Each number is 500 + 50 x the weight over its row's rms, rounded and kept within 0 to 999. Layers, rows and columns count from 0. Numbers have three digits each. The size before them is the row's rms in percent of the matrix's.

# layer 10 attention output (transposed), 128x128, rms 0.183, rows 21-31,53-63, columns 0-127
082:558479509467625521449532466556468479533478543527515530469498496563424563528499571528560423551501491402574545541465494540470505491516472534556495453515424399454570490464479537490550387484454469542425596545472492389469540502467497500590477645512578563416419471555522496497486536482529406507499522500512579510451489465540394606440471549493575519511517457438547537491476494503532575545439
086:496473448495493477444459542540531446490520511524450437528460505504473426523447517563421440558442505477512414496483496518536457585441544533455454466621507526355506464488449489450578498573471496464477496498522409527357482589521529496567490586401379543499491422575506457527546462537531526555555579472492589479487456513510491455492534609515471473450523471461418553489600436472554511548470
092:425486474588518497525548518503519468431579518451405493482527538549457482488552503486488452468462456544500493464458503489469502454525400442597481586559536533539463565449501588499449457550531519536533444634436340453572537543480449486495457447457458537509585513516556565502485483471437521536503474404551416481513504449536523554484530472590634608485552476543524532511560483490488399532460
082:525442435455422558495451477501463477484519512478449446521467533557555617420457502583554531478432507505550441524590446462515495521493512426485551504495515516538523548443529430525472542604519550487600575503512471485472426470499519489461599590478501529435543571529378431422502537606500498559492485450423511427539520446647525431512491478437521461400509487495519465524559522448467576533437
069:490535487541460548503554557563516538502505535581581580407431488527547512583505477448533477530478541448531548473514488465468522459531515548473474528443504428554521493528429452565528441325486534576608517378615513474463474530541535439460513516498500441581444440470578480472507604468475516575522519565473494518442513554461477430434454437522547472447506460499465520489517531632568500452563
086:433509522463422517486524462512444623510555514518589578450523497475478463530560477442506488515452450508564458451458517469430530463564417474528483481547552484511521485605520418550442490537457598511592522435469489548503474419454436529601539483592410513568399526451516530428496503529583567458480500584520453485474481584522504472610515486441540537401503506441476482496409431518594532472497
085:624515510542485494428526539460500456457511417525488542429550439448578542550612533493431588428452508540451612531479450559474536620522560510504497505531463521509511490509503584455535452444516393450527449470494561518422510485485554420548597536408472579459515459539515472504481601456459447559530523425595481419530472510507544524493556468452481520451506455521481569503495543614438475526513
066:556604459546472505583479514487556509551445505518567506572458481524464537374538500547431512495545579535557463440554483480574595571516557510429538468487461611602477495545487424548407571536521536587418531665489547560518531586518537592492522426575477438532468509476460471570596504520471536470497485513524416542462525497490525564479535494516505505520430504532490514536529506518481543436469
078:472455529433444454386427434549492500470488494447561522505460506505519506484509503512479548477484449456563478482475594572497412517512531515460441482483502459583509565483448521509563521456514502439490419457590490479540490537459484399605494469439431549537469400436477543403494513533498620461491556551517566475415523520551537412506523380509542525481471512419537536588481525558664457535511
071:413526457545554476487519619505468511450471436480547468451530527492403414568591421491495549512521483524444594526424485458388448500456539566566482440459519503578494549509557500450426490525550440518492462599454459367479533548534478475440508464450494549472513516482492436477557502517483463457592500446403540352496570440492497491497511411481610507508562532500476494455486506482485512560432
082:436505537483498606520549470519496542507443473491485591477493608499482408533541474426520587521486604508458613495514422517515527606532477522576527468525511564558476592451585481474550491454559508441610529506547478536503526530535451487569493573441532473463461497569618492637442496499493478494537478462474442548582496481548547477522480468427486508430438481578449526484472499570549437471401
073:479485488430406420536515464427476548428507437496399480486591448511610409569438513513460513490512523556488561469576485530526476426495511466463430589493459508604451487456497420486391512496507513458588520506511433573515421472515470500416513457522500492575511527528515480467508488585450619495488425600504372554403460560432560466541513502525453467529489561492450469452498483452508499551480
074:584463528474517528561616469524483474475484474553537544533520556509455483464605502394549430485539478542454499472493524540496529525489485416536475528521417455489494484596507536405475525508523477556428494486573620551488447437446464449460560521545535513535533518478561586565393444507489389552516496492526557567591553581473546611510496489519486546451468558418542542442481596541605450513518
070:472517446473520599451521373452443540487438538484548465570495352528519407513474507515487536507560384497547496510560529521536514454500524535452561420474565421406503366462548491537529549492536575457482540495562546487464505433434431499511590485542586566430437562441518460535558499456552449510415511511463476519539473512422474544568509454488556469501468424508580487532401524473510521490490
066:433615533599539468439486410528450470464441497486546461502571477474555450526430506535562505565547474554524552450356543551466413509501453530387471475536543477502474477461545568451499538495373497334557523539479455491452484487416527588496455515510500553476451447550510500477514515517523476540566586511487410457497495473439488461543499540540510512505497486572428583609515536515468515543548
071:406365489535511438423519435483568442537475453499494479497457461572439490453462458530572463482550477478480456515452434497566436559551448505522491500516440576520482534486491570538515534564530490480449504574466609482494605509439570472487505494500490498460479473468455525549569565507522466513517607457394520436534616468438589555457519461562513479489510473470550544573631545398417534438512
071:557498452515426515505561541428465595482499528500393440511497672494476470512447578581423523441459470473497545499460522483476454511467474440436537547467437487515527386456502533425464467500534512525466479504492458436517532503540500560520542483455447569491514443581475493560440485462471512497611443518573561425519460526554515426480592619524455435588554562528539513370436459475513502503505
067:482477410444512549502416580476513590489408582459417497525469586530521536468467512422466497513492536469548546454487527419553583409519475494508503524419580508435498549437534473526442466483553636524475574559532418409562536564532490564541429427552494477551479544530488557539542510530543510478496481530577534497534507524490409588476539519486487571409396541549562424545439502516484527491557
073:471420525505520403562542493455487449479542580382464500521575533423494437494450591455578434459464545478507579527475518490497544485504470364566448576460583488471484482463518457507474400454557452486556547535489558575530526519522482482425543489528530549583549454450620477458470435556452508528493471471441557456482397586476470370480425565564481498587500500485540481535508542503498503519518
072:503534481483457458475530505479475464514446403422549430440446375419432574581469571499573459445477455571468507458560489542461510452428594505459388550576480479611430510482486462469487484485472538529485593515478476493430462475514387495507466561463458505458433585454426444496509492448461526491440438389465501483508426446540436444457485569495473554510454390567505502495545500490464541535489
078:519503511485487448574451427559536486528506444493418489516496540484507518524474604453502530496410527526529453396527449519518524479445470420449526510507439613481538449470383483539523365453442487477573452398462507483403436428500529507534466581522606410443482466455533543488472583455566516413563607511441582480541483533490574478473472524562486474578516532576497541514444493486501459453528
058:608503496553410460508461468479464542581449512503501454493455572479602589498428508616467464612533513555532517490546551566410507528472581502486427460492471477527479459556468551424543426524457474575477495450548468496570541531516442427438525532500516495470421447470561464459466409545439599505394485476505490545581401542547430463429481476530513455527515520472420551557511454498575515433508
# layer 10 attention value, 64x128, rms 0.228, rows 22-31, columns 0-127
070:550542470548413509412449559434506480512491525515507569579630461516477507459486498608561556482525529485546506611516525414467441555502553568579526450449543503428447493433452489556559512524444550440522511510412539550635540503568525470493505493467519492543429582529518500586424484469545484557527570511538510541485485387506506590514457555520517492550597461515582402505478467537518528551537
069:513563503554529410566518493555458387532525402543632541473485507464504590525526421533520444499552490535480517553446449521530460494522548462370426590525615488526570535592482496506466409579552440540519442508504600450547456420566510429469560506586507531567481544562463499482580570462563481486532501539515508515472491526484463640434443533491506467477464488481489539494531515544504534509501
061:494460547582497584489529508460502417559491449495434513516539465583509598526506497530372463525551475566459542479501456489506557508545505461561587550508433587529513530559557462518529505591647560583496506395519581539510501476431563482490452459476467446435469500493560548577479517545578472475500570543561491442581437540460590574485519540497519521490416544454540432501424503524420553539473
054:597556471491543536516466491513477473494493438476540505547550565430458481505473569465504472429547537568562500506594623461554493409504479471449511538478452430494566538469527566495423541469561484476389415487481433565528565487541510424493503475438444504504478519415445529446366484576495481475474445487491435500498471500527455435551491422437532504461593380447501418538385514471536433437520
071:546497456509543454465470469565585513570472480492384469493537453487512498563446494461550432512547575533506540386474515498436511484531550493554519424479517533449495553426529527563407472464482529420486419510614462555527485566399456538423433613422541375454600456524521523524543527518542533452507465437438536632517574541472450528550490532529506542514510559546426486494486470503448541549511
062:450576532512401605476499496470469531472485572524405528578434449468551416497478521465418473502506548441537422498497470468492446427522487576488534512432637497574542494500420440515536588558519490453425443571509450455490560443535534522501498518580538539466538449463496512487475475495584538387459521639492504458459445471472476475441534495588493424498486515412532545446562525494541552588462
055:530367457422523520535429476495495478546561496505550484454457569519546474499469381530505518455494425537389513382411497542475465540492479550551516473475425452478508455522461493397495484472476489496503458470517501519461514525522535543514565486441556552612533470413506475508566440591452539482559507550480513546512571490556586468641488505494540482523519506620543493553466504445596582578411
063:600490513503545460574434487477517532514478434471447597466539586558512524539480490436506454510506575460421493504521486487587607515442511570531533453611480498553438525456518514470528526503582384544485404462462412512518476528481499473397584590570557507413495516525479473547497614480526594444428524471421567536504534431444421469540552508500516427552527495443470507544580451531463488484494
061:431572573460565506459554505481502436461634492484481540477482461422495563588484429467454485441420546497401575449541473427493547507444479464460434559514606547525520500476506508521515560570448411498473499537551486500532501528469428518446497455419476556556562480550475441420496544521575402523491484487554420504391433460446480571501535534482396441526508500496524382496483553414555479481502
060:563561505530464526422369479498530474423540528424484540389464536408462534436520463522473389544603511427472507483507500443456491470576476478427500585461453481510496461451446474508492452518533498516466486560461555528471438475484571519455427575576600470537599461471462415475445474531559456533464496512447539527580504496418569514460531552497526506539435488496528445524529474471457359607467
# layer 10 attention query, 128x128, rms 0.125, rows 64-89,96-121, columns 0-127
133:452447415470562470468506511531509426393468521497461515521417528566457477506441378506566519447484425486433557512520425538583552581499332590503471433461587480533484465492503496492446451565461476472540477486498525512533507492515485394457489511545547525559540528526519495510507523441465487490567524461512461502484526572486596505506541540434483566658572416588548508460548438518458479532569
157:443436525478540611416517547426418469469466445478575439547560484483504452462491509499534558506509459501419555427520501462578479577477553405453568443465502494494443529446533513533479472541411530548421489459575528524375456462520504477573566466461492411489521551448486481538520546485568579558518489441601422551489462618505529454555486480565491543507424574547564462467546455537471418484453
138:524514490486522404557509443583602518599471554469484629475513453527482534499471421516471371611568512515540494498537485400521571496501446459533505497417585483508621502497469502409522494532485525514537437480505496475524551537457480522450484507458570572548519496585546509519567554425597463447584473477450503399511533487615462461482542543452473493487550551494465440551500518398495550527527
118:498412476514503482479533454565525533405436550502526493564519398545468544531437426509436513523484421501524530473452532544441467574521440578504525498462495444482413510519529603470458507531522493504560488491509467531552469518457470492459457572537462527538432522551479459461608525461430432524549554490373455531509448551573504500472470592408583501516549392524605461585586516458593533566580
116:542588472458502425434505389588588544517484508485543584486557492475467511419539533536548456526485494612475463548596486459499483467425506473571494519520507459646556521475410461416427519467542509503497521509519418418439449488459483493537468443488396453504527505534498529586470510486457447463588554483506446448632467447532470512436548533510477528401582539510425447491515517541526515572486
165:455510516475525461550494504468469565451448490476568574423500521460413541475582436572525497504483500552569399461490531550562545548544552551504434549449486437516562461505424517484551518528490550431482470537595470562549541513494557581444471552345465532411484561545414500474503444555504459500574592491476510474528504492552499544586480590473510456514441463529560533574511509343474576506503
119:458519471416559507566503558495533601522526495535486500567406472506527538582381492465430426565514529443476553548508430501560543540517496591519436510457647494453603542531550486562466564620455418483506504438493551473525525526544507508435503518515589489526472520502652474464466438544511540449490517524478499532427515572534540521500493458484442429518455471428540577440505529491396514543501
143:503426551570473553389423568372385494420553518537526368545502498481546544494506488510553618439528508475458585526434508465410444510518545419510471552525461469505454538437498528567480510522488458470441541498496558534439490476508467487526480475567352505471518493390496566537491522518496494531477445490605540563524493529494530474543537417567485505474455515436548521420530447532544417502453
133:571521508491450469473553488566540458402454463429507578469492426458558477538524408624490512597479469517500517397615507519463582403459547476451527462536507414453453419572480491432526470565490547607530490517514409455536504554397565469496480499433529432510579565556483527438546540580538453470533550509476502469499533465494446526563621497465523463554566479490482476516520486545553538513528
107:441445509486441546373476471519472458413464503476463564547502495531517489495517577466497507545493457431566557502555474473486443452588565404543518504536519422509377438509492565623523524495464414507435555529535450522544440434531556494550483560481496484579486568387514498514484435460500572481553507539538532593579571510522483509510555387561476471476489451583497403496492390540506489448464
092:546444518559512445394499448554509488471534503470490466496523408442547585498452413531520551444547448555417452390522461573565507451464533448514573517487507473487443441612449495407449466492471485577474495463525507492423482533403522390509474515501485443469455486508431498514533520406564433524551534590585445519479463562472563465547604509412490526432515571535542532448433467531564539533537
099:493476524524469398487527483622639553464494536475548557532517431516456553484510413454436549513492464487601468445505560554466460483475584479526557477450529540504490475517423617500557481455489557519558497471429464490543464534516556505475476506463370491453443457528508448441595497470510499472608562463434460453582530410577431500465527513458511483536563503471512446571548518382539525561563
070:505490550518423528466530459507385500435534533459487430465483437431547478445494569510461638543514522505478503343496477674528556478448434441544553469530502407478477468585440500514445526509504559603513433383550544505439531543496438428461506489444556485505438506457434497495529454391525527431468476549518482492450513571493510472556491552441514514512489576558499425478500520529522512486525
075:456519499462423502549566515556537487469475473555538542473529436518488454599524448491541516542416470463488550438476503594397478389505508387449470561477509565472436524594437540512580496506476545567507483545414509514607466544472501443476477485424466557452520432493537501493579427462532508497470517465460463504535495416526398545524510465465574494603610502438491464597547521448455504599432
097:484503512431551604422414512447378484511500512545477458554609545520488569517460519537466493531502534429461545465437550527563518553514501464575485466500479526509505589509538480487490472542525439499542479434565548585481491468566431502534592510510520439484512481438483425574467445430535589502545474419571473490454515594504517393587581515489503529424376491528540497465555418494480370480475
081:457447557529414516478482493477493509544533512582464383518541416469425528569443508544471590465532513473530463565460499499580471573489452508469533475505492504576519519448530543485478488538498529430541472468471531526489454545470507496571572473446521436456452452506402465520506549599569561423510516383518438581482450642535538445468422490392507557598388504419469546574461484477513500470451
070:554522484530454432527640500467556528425528480467521467444442376507510413436508442504494571489585552497530415438564447548477469489505486438413536501487537438461504438497530548578480597620497614501507444513389495450466509519461555439487455478507467516527486536504456508407551512540461448452470553519481523466527558447441474482417452472588515523549553553451441527578418559453477523553512
070:592561488448522444518461522581580518475444518465546587444525544567521504522581473469520475497448475500450541510526508507457521395467563517566455534531502458452521494538427448459536464456500476594484482501523372498545529482534498538406465511555410521516556475546602550494562466461487452517543542578456553480513515388444441603455575404518525471464640495599515453459501505552483568569524
080:506418561550510474429490436518499425519491598516497583452465494387542559490485521463468432605543433538522521474514468486463550410471355515483502437483540438579541522462376552488541534472424488473471581521471495537522492436473525502512385522466498568555438527470504442486515470420464456511473513598499537440536470467618538532621547503497413588494507481435493495524566502529462489540500
074:582491492500482382416498425504535520510479490514499448535458452584475627529487544562550523448527456462455508476616499486525528398531411475546494487533509475599502491439498429433444479533545504516594481498494468472473531458495632485522529522524413445533524482495492477472602535542480530505535636423491464440455476493434607477442509431508491489472430504459483568580502432531470606575518
071:448477448532397514489481520605416559481515548467496540568417493487443397436574519634532514558574463559437478403534566549528547466561506450487504473538424424524449474511426461486478535460412493483476544475482494587491467554459460508420447489421458508506507449541466558471470584597589504540462490412430594491547552496443473529498534475436434437497452454489504480508491523460543454578494
074:416504535559506526468523476488444556466485485416487559429467454521487528539490504518515578556484555461436558404485537535429515477526519501578602473357496535538458455481500465527541468456472473489513511525499532443512507503389497531467439517516563470470546454550556485564566464604416531473469548584531518552510494460539487488614425524552355458524534638457475439458441532436487472609512
073:561552479472513436406547501533446524481490519458491544515517434498559457526527455534586508443413473474464459567507486475631481495519527425455454533465474524558510467496611483567575487533541473554506423526531620543531523477397499561499498534610490521547538487571518531404474525501458499435553538408493441600536501499505430607548528451436562539390600537470586464457479488449471513525497
078:482530551476468478553620476516421477438514517464480577504590516541518567505453489484548577458551481492573466475533491534482463539487490395528505593658469472524516504527522586470493537534459451488538472563567574425471541513392452503512524530437395537549438446527409472507566485482575503528482519489449472501494443511435573543531443435483415499522468473475544425380541496482502489451364
072:564557600443447502479515452526515546497500460562564417566501475524537550511492558544451497465464452445543539466455515539484545466524419580511584462515550485465474480439498534591441445505491521456555494506446493524514495505562521560490575511539578608496589479497450476429449502450465435537499430446555539489540526549600392587615516428436531514407513624449453546525569559427470526545508
079:568547457466431533538563489473448515478434438563471454463522436513568440522509486517459440585550570477440517352434505477533553490549424443460464438446470538472512582499486480528513557469379517442448462465556566529552517476480430476496421411455491515396483476493519476483542495444540476479489428518453450545589543578506585422563516479505459545468447515439429438481565390521548427445490
019:441408494498410459509488500441493486491468483494498451550477505509443508488459480473595510469570479472521541532426514558508487503497431578571373422457376527406592513461475470473443565521539522562487477494451413550410359534509553544481585491446531453541558569392446511476566532555515531523473501437481512451477492481578540493537494420382548528492518491483515551501491412576552545509449
017:516541537484443475485566557379597495485509484391508501482559501457588409547495536529457488508504565482436433551484496413488463505543527550451513522509462443587560496434491529454539516467492471470478542505543528435550475391580545558516567542442495568549472460503488428596526455453559529515468500599504537553437568436531442556607558404472576485531490519473532411454560561558508558431532
020:518531538491526587515496399462461466568505584521533467495543548522522514546489407478503456539536443557506511564596438554519547517514475441497413447552454478587484546554418558412582469431478480511420557499530518421385517547425588491484571508483560580458415425573538527591528558459508554561534441504412470500495477484515444440471554615479481508473524547520496504505401455475462490465457
022:500491526485508538504482426525572481521554463465454503379468519528605515486589482538503581628528566516537531464463568543525486532554450530560516408395551484391499472442568477510442465544521569521539452519502417605567489565468413482561533450530538492542564531531550490553539488600476507495541527441503498494471469455462506557524533479415401455490547482456499538495523638443501509604464
023:514529406478498511392521412464427508534477520468511581460500452528541467485449539469526429438511501522495485654492491500528508485598550517547499511503498457572567592539521481445512521415472505479486638438468561422400537487425485457494458488423455480506407460608566503526561556478551491515492438612473484574457529564554478472436518520506450471495433444584492507491506430491476526425579
025:591484552586527531583448431465501519542580519501598428502569506468507547513482496480444468483514386577503472410491488497539504499536496517533516504405503488502424534515508496493538502413509545466345497488518518426533532575517586455510417472542487475460535438518488573580540526528549439529594466587477452500524471524440447548447515605547489449501503473541580446479382515462492537375561
030:484557550539481480452505478468564490484476560512514419542540591554460523557526483548523622477433452492545448440590593447437468526415588478453541498410485458458501586516510494568438481536478526539472378535528539504523516488521505501452482565568501406511564504432434479487465577576485464419589583446593568503505511522415585461473476520488534532630527545494484504459487515447441522433482
032:543538589369443475464524544501533443395474501511457464476495523457519476488547543596515520508435573497573518463584494454495476524576526466539513507530514475554515437452485508562479465654545489540556404527484518616535510549547483466514569477492504536457505559434445420441521432518478499368436548470531481485518499435511510550512499345435529590537499576505529486475580453472531454564491
037:502497415466398583497467480536447528572443503493502550428504462468554515438457473424540431444480549537523592554434467482564536499568487494527576437616485437468529500569467482472507512487525514548611609467496485500463507462453474507560539452471486460490507527533558581474506447548589519568417397500465478511553501558599390554440517555452433486418498545517500560612546478504533537480572
042:549508555616651468542428507560516559483550503496539476510579548509443571528491439454436490513471463465497479481454588547479488555500525547450507481393575493490488521512509529493509465431426523505451510590506571401572497490464573547521432551552503478436509443522494535547432534559454559493561568432554595541466444524456452485597511622493568474490514473400412508551481571480507511462456
055:464502437413444612478518495455474464533466489499512500428433469448564426449564513556575548489564577512490542505553492491553525452501470426531483526614442483485463493509493473507430508592515477530551471440474380547424468498554439457496538451453491557525531558511503485396503470487513416507378469469430411520523540529509518529388496412497435490561450536635574496450554482555465524570521
047:464454466482393567572480475524436486517428449507501600427457450491544485421493526437496456472464543529549588541410508527553562485629501459592523458639453485495583441525485494496512518537488551561620531520541508541492473529517440533532572498459502546464499550541578523492513476579508554571466488475471518527530517475569351544479531469480534519403467565531422575549494527498560563542529
059:401520423453440579468505518469462490462437463487555463465440429440550426463596472537558585434560593456492535505537451476533478466516485457493538468609459498440470475514492517544482497544466547546592446435433385574471492506529488414525538448452506574488578513500460514385541541551532472535401499452394461506504543519520534519402501425529504448551487525600554484461477505548471578555528
053:494493535449429496556464514526421456504470468500510588460486461503507462472522535477457496474472508521539592523423508528528511429567526466604538451629490552559566487510512488551473508557483598552659530601529528514537461547548451542547536514457521524478521565541579482531483473607443525511457568478526555501492516443530382554494518442501485581402405577583454545486510565512550569574451
071:543523557568541467492403550565510537549550528528551486516572562546426595564443499518400467526447458562541428529468518649408521546479507593424474537353493464476473495466488505475508454461516466519400508461540506499517512498464472570445515498521468454529463492500542441606493460480519460448616499488620466470502457481519505453612497597467527502490515424419481465504496491428484446531499
092:425547414585548525467516438504504521439462447511531454582447442461465471490610438516506550471539566344434462520522467438512440557479484494418502493503488448422511480483533537549476549548409539522485470463402483486459487500488528440548476467539481527438593513501453538436556615554482567607458504439384495532464553507478537472446478502581539416602524497537514549449425501561503493464503
100:438516456497515523451605491427512495421481487479481461515395429454550435426583476506561537466558571419461539452566473356578473509512465452508540419565531502482497484523500536545518507532456564458560450515441423518502498511488527419545502510506526530442578472499373600405513573525467539572407533480374563555481536542456526507416544465515537454519554541511488522510436516559490551470500
104:546462579401446476534466578484486471557505520478498554416548560537525512513426567483499475500445450670555544503458550547494578412508545509597502531522489552558517502492468455468517451465583474471538540519582507516532537519499456561436527521439530475592404476512564460522435382469524438385538515546611510478538461479521458547528526498414492573410463480504499464538580511414517524536480
132:627473516454439539440555454537535504571601527523422520499567536451522521449441583544544500538548414451500483380488456432460425481542434487553520473543562453568445514556481447420462502480516470487501533540558565466466462393618538486549452532541486506495547570494539493567556510488475425496456424522527510402474536503496455428508450380512404550484460559531531476482533532599483494459488
119:487502549430514479419601529365539563530566537494442493468432535503469565400480607553536482522507533484508521482527545500511518512482504552442512406443569492500427489450445477451541499427528419391548489492469428456560510433516519496417525508478481489541502421484390640524485390465464455508545547491494535537527538551430502519562573507481521432470484474476453527636452481452465562514465
131:498549570553408490426531508595460547486528431559529501487528525493381486497570461568478445525566576426583509469564456607497503502526453509416498470499395437530525499461465513495504570517447514505618406492453541522501456470538492555430483477508511561532485457531595564445552486564532503560549552471466550429521467419530462494527552466572434570526473524602525506587473457584413478477543
140:439501437535495449552439415391478548509486529485461510501517499503483605512497591526483498552447449396423531551486535568536483579483565558390531456519477521482492488477456474485449628501479410536549511466391463392545443469487555482468489473486473533436479584532550440518520443550453543511480487480516509623522579548472438562535472459576416522566471558544485533429461438468585489561486
141:471479408403533475444541461524403318459461537508509512435507509496466457495435530503543561412436452528525489555543463426579447461515412481486517409473516500510500595495593499537474511556464537540400475473439501569436528451440428518490485491584494566524513475541414549611446528527434510447569490545442419510533570565536454527533476464491591513493520492463510476454496460474460540513428
148:523463463414526477520581444442513491552501391539542434463421488546463427481542536429511503423481528480548475493443425511475456570473525442554510569532488418513496569416452526515520452540540439506510492426507517421569525451559414567552448613376473428533469531540444498532504475490502587586471492460507485447537407564515517566523561492508411474544472565403501461442489528492434482411446
140:541606540460497495482457473546468538409462433401514405522551498512496566565603533551537459498499493476466508518552497482452561434480495510562459436512449446433516513382569548540491383585529480568508523589482513470477487478500483568463512440429454465542517503460504561472505528420468539580522518489418492575584456470524582476495417429562455478355526543513445506444520504602471529540532
153:530522495490478522521542452516531494520436477394497492559483486511519489508527387477442480513475450588415589386499525474532557484491445532563466437495470543499632541573491580461472479539486574423551506512517539474528548476474484491471420443544533557420562561540484461353526568503476528517465563442529485457444492558438530477553627461544472554523639456462569474457426483424514505526481
# layer 10 attention key, 64x128, rms 0.128, rows 32-56, columns 0-127
055:489542488517500546566556553455525470459523498540517471360557497498507492474476424544460554564492587537507520510443468501410459597497520497494405560527460419483467420535436520425466386534428487483477500449504512495549545416420562521434531560594467488486506516403481478442495372476448525463445523595445505526383540501503445486481489511573533577418477507428533574584472445473501490452508
051:494442560487454487520467500561518502501492455588554449486460567495570576472477469478499489463512440505487368498517501522540584421411437478594528504480519391590472511450386470475436450506462506447512521523508533547474553494509422459522503386431542518455571525480533520475498539541358484502580399462472459529480448550518523519462508499546471434470504589483527511473488641557478480623552
040:434557482470514607469517588483570626417510517410442484471418440489478434525430514564446591472457424509449468524503429397494509541562553588520521360438520552490456492513453620543533518514486495433449511466486559450620510475557489469508551526577440514465465480473497434468521485486500426483539464525570532455460515536621505456471518497465512600475500514518541440496546484478469522546478
048:488454563507480509526529584450496548473429491476471499455487532566534490490464451542388602462550490532465520512425451474492489579567528503518414592566525462422499427494525569489557475535478465492500532437437568477535528495496510509407554544557438401517411475386425437496550370530452462466402518516492494463419515565587477427466510564509570592410511551463493503564469517489470546553501
037:391515395500475513498563561598478524546481565553499506484469443457530565471535555421535524457536495527493447498526537503487533489505531433601464432521443468494482503461464473505514438573566451493469493578468477524571440516594499521449474393474378593504545456535596561492418498485432551420447473484521458476515427390505520507523552478475478453390487561537601497522581567505548578465460
050:512566589450545528498494500464500491426479489454397524481529516495516476552469521581489579509592519537504485595421426592444501523500567524499435525407532443442474457485539489435476520460456507458515584375491526483500444539426504611482477558564469434594490528530490413456564514524536548506454515448459492555385518589508481488519483537459533568476578517504405427485580508456493507583396
040:576494532569542477537493491420626561421481510435496552475511514397477484535483469573429539470469555543456518607578480507471469475531544554471505604459432483461482471458480469489478514471491467482549502527544512510533487498473475489608503521524594419508504554400507480587496470603381500434522485536512473500435539576529473440546529477594640537481567510435467432453395521535462503540443
041:473473520557421465466521501615508505533544495479537560534410635516420486439609462418558488500438526481514456595530518472508455388482474470520549559516518566477513537572456449502462472385432525485532443489496409516452527523470580460567452496470529491443504527562517573555450569533466443444538565503416527497553507536438441487528474479545436476517500433451435547425523511427425457426426
039:449486467376508486556515550531521489469431504521461430446457406538511513504526594568433492444567423624537383431439457551544462514576507478598438447515518454536485521574529513498581484579528480448477561493490461459512397503536506483433474527537455485473505455506498476381478468428513551542449535550516418475422488468501546491420515541482458525496453588593545549493512510613553524540459
046:539531409398510432513486514442489503526446515562528560503557376590607522516480567490522397538564521547455586454586537546590566465441524501555462500521400407543508499487459505444480521494614495582372548505503560595522483464508475540450532475468516489459513517572520498564503534528561547515541467484487484477496553513437529484487430446504482452528485533533462544532493545609515518559619
046:470453473454429559489450471525428555573499508524462459470371466424480514467546515454559601496575508534603498513452534428468448477460522469524481442512576579596472606570520494498447503521504535542446451407420464457491439598507504472471458448538471568523464482477504517469518523410567429467445524523488565564462407533436558472445533557479398511482419463508582455434545459543438483478543
035:481458502449505456533472578512534427532490451567501510565574397503499512578498475500551536522525466497514538345558412518497440477517506496492502517402508582557562514554494513544523425399536485421454582576462550442537429514514539478467441510484441411585524400520475488452462583503518509487496550442451452576447486390434576538435456513428443522546423526571539441539501479518529538448468
061:418430463529476533442476529515429493550525503508519529566377468457515514456548609459510541565555483534573494533467511479496462486480552461523460455555566577574467592525526561524445553582505546519397493414447427392454482588527456471503439457492486566527436540443496506408547536417572432547418520620488573502450504494512566482477515545495447495486433434504560499469563491515463418454529
051:479517473442437439537503543501617463544480462492490511473582469524539478540489421436513418546445479491533534377622386514503497487520509534532517540414490630514536439504454425495539511400564505485542547592460510463574504471498472467503518511470491488555542436529492490520398584470501520540576527473494452485563454446408585501446405494554499514546513522573606473510560554578544512432523
094:555507532432436421554473459498596499484433517472481443422575474459519518511449417514535432466534546507509454417535491566517505504564463538492494483440465372463524443502527417430586517467537464504615499543518472554557524506359512495415493538572543442497478509521451432582447433477468487495589404488574468447559423572504519498533499469597490482482587562485539524446505547494553561565513
113:434547446553567618443461494486451528458497571565517433499435480474414484429518490539467583469512527425490561597462596497488525513421486467480466495534579490585437527507527547584472435557445500479508451476549441531459467476461512491605486496455514531449459510483507525461613507579533494423493526470458578484477499571545464560525572440458558523485474422411410489467412438440410508556569
106:434546443512503554461456493492485517491485582517510424464441482444461498418520488518467511452545535426540562589500606572527534535432504466516435458486568435549408499520568502558537427537471498469479446479558383521484484459421539465571455493483553516493481532477496505477587483540532478401511470509494587429498481614543476573519550407534509507490495450428430515397422474431409527567622
149:405540431578559612438496523472462533510548527543521488515398481516440473445521526484455545497462497444501569607493554464462531512421538508520459522535554593571427547520516567588430439531477521503448463482509462491449499453530516500653497468424479586463511492483543569435583580563556489469466575487412588531483517522483448537472528502432533530505455408447445472518442440480408459486547
129:529441557529503545539491482537445455484490565557458473478505608468559460494528515510483493541502526416453595547549573530595514533454457401514457498475520464504513450486492473520595476510435614446443538475575533536572403444589527454498497474452496434466562494493459444480546419500461613420469502443570402435504559465557500559477515413458510400524447480509431503395466459508422532455546
133:574477591538469428395549477552455551584590464379484554575418565544558505459474490495465527475472534545610499449497503505452464513513568487539495463431475502386508549450465562445448492503457527561444530471439528433507552428478561476435578449481544559477516478469463518448550506471509537426443506525578455530491590470550445458393477563443434452497422553512450507456522527555416455493485
138:533531472541487510519558477413540494505463560455453508559518514475304475415557492419550420510537559560435528444518498568531487481508392456511435475460504463508479472478452502518535477430499532566528517552465528435505559547479454426502529479473503557543538475462497528531515533494584544404545528462504534347690458558503448580484465503548512407486515503545466508438487488543567485506497
129:479646414505579443432524503479386505521452462376508520565499525397494595427551511533490458564526458475561512455381516541566487492458516374452495507393505591552461464487462506515522468534560431421482500513519465502451528543460497514569529498534580442487463500497503515468483509513535463463563480497522515535407537495533557579505456452586503535518516482426415567509432435473525546557545
142:521441396471467460415472469502456481523577488608548539486453428512461442581460582471459473536411484520428426589546482485416576537518480449479576532442493473406397435499510523542529531535568536518587425576570506443499438489551493516451575477583490525510458480482484498487539530466461461401560556477387535474477607565476553560552494509529468543448530432478549516456461496537501473442523
145:444469586515412456486483512494471589496565395567524458473481526538490515511465569397403547508549507573457537568485616426508478519479465531474502483534471529503492389531579518444519426569394426486513518536401488489451527452484500506528460614425507530525501518555462490519492550479551559426531453550412414519530424572505461457545519444576590524501597496548502509443516427491456546468519
142:499511485489526496470595528521465519405439483566479474550612438554478507472468453551425523387546455530442589433466431544469512407590457522525498443576482527551432526392468452440510492527445435570429540501508475524536524529507483540492536512696566533544501528440490551515491547468504536491536540474473452510499499524498534580534509502474438473436443467571411434419477529426483486436556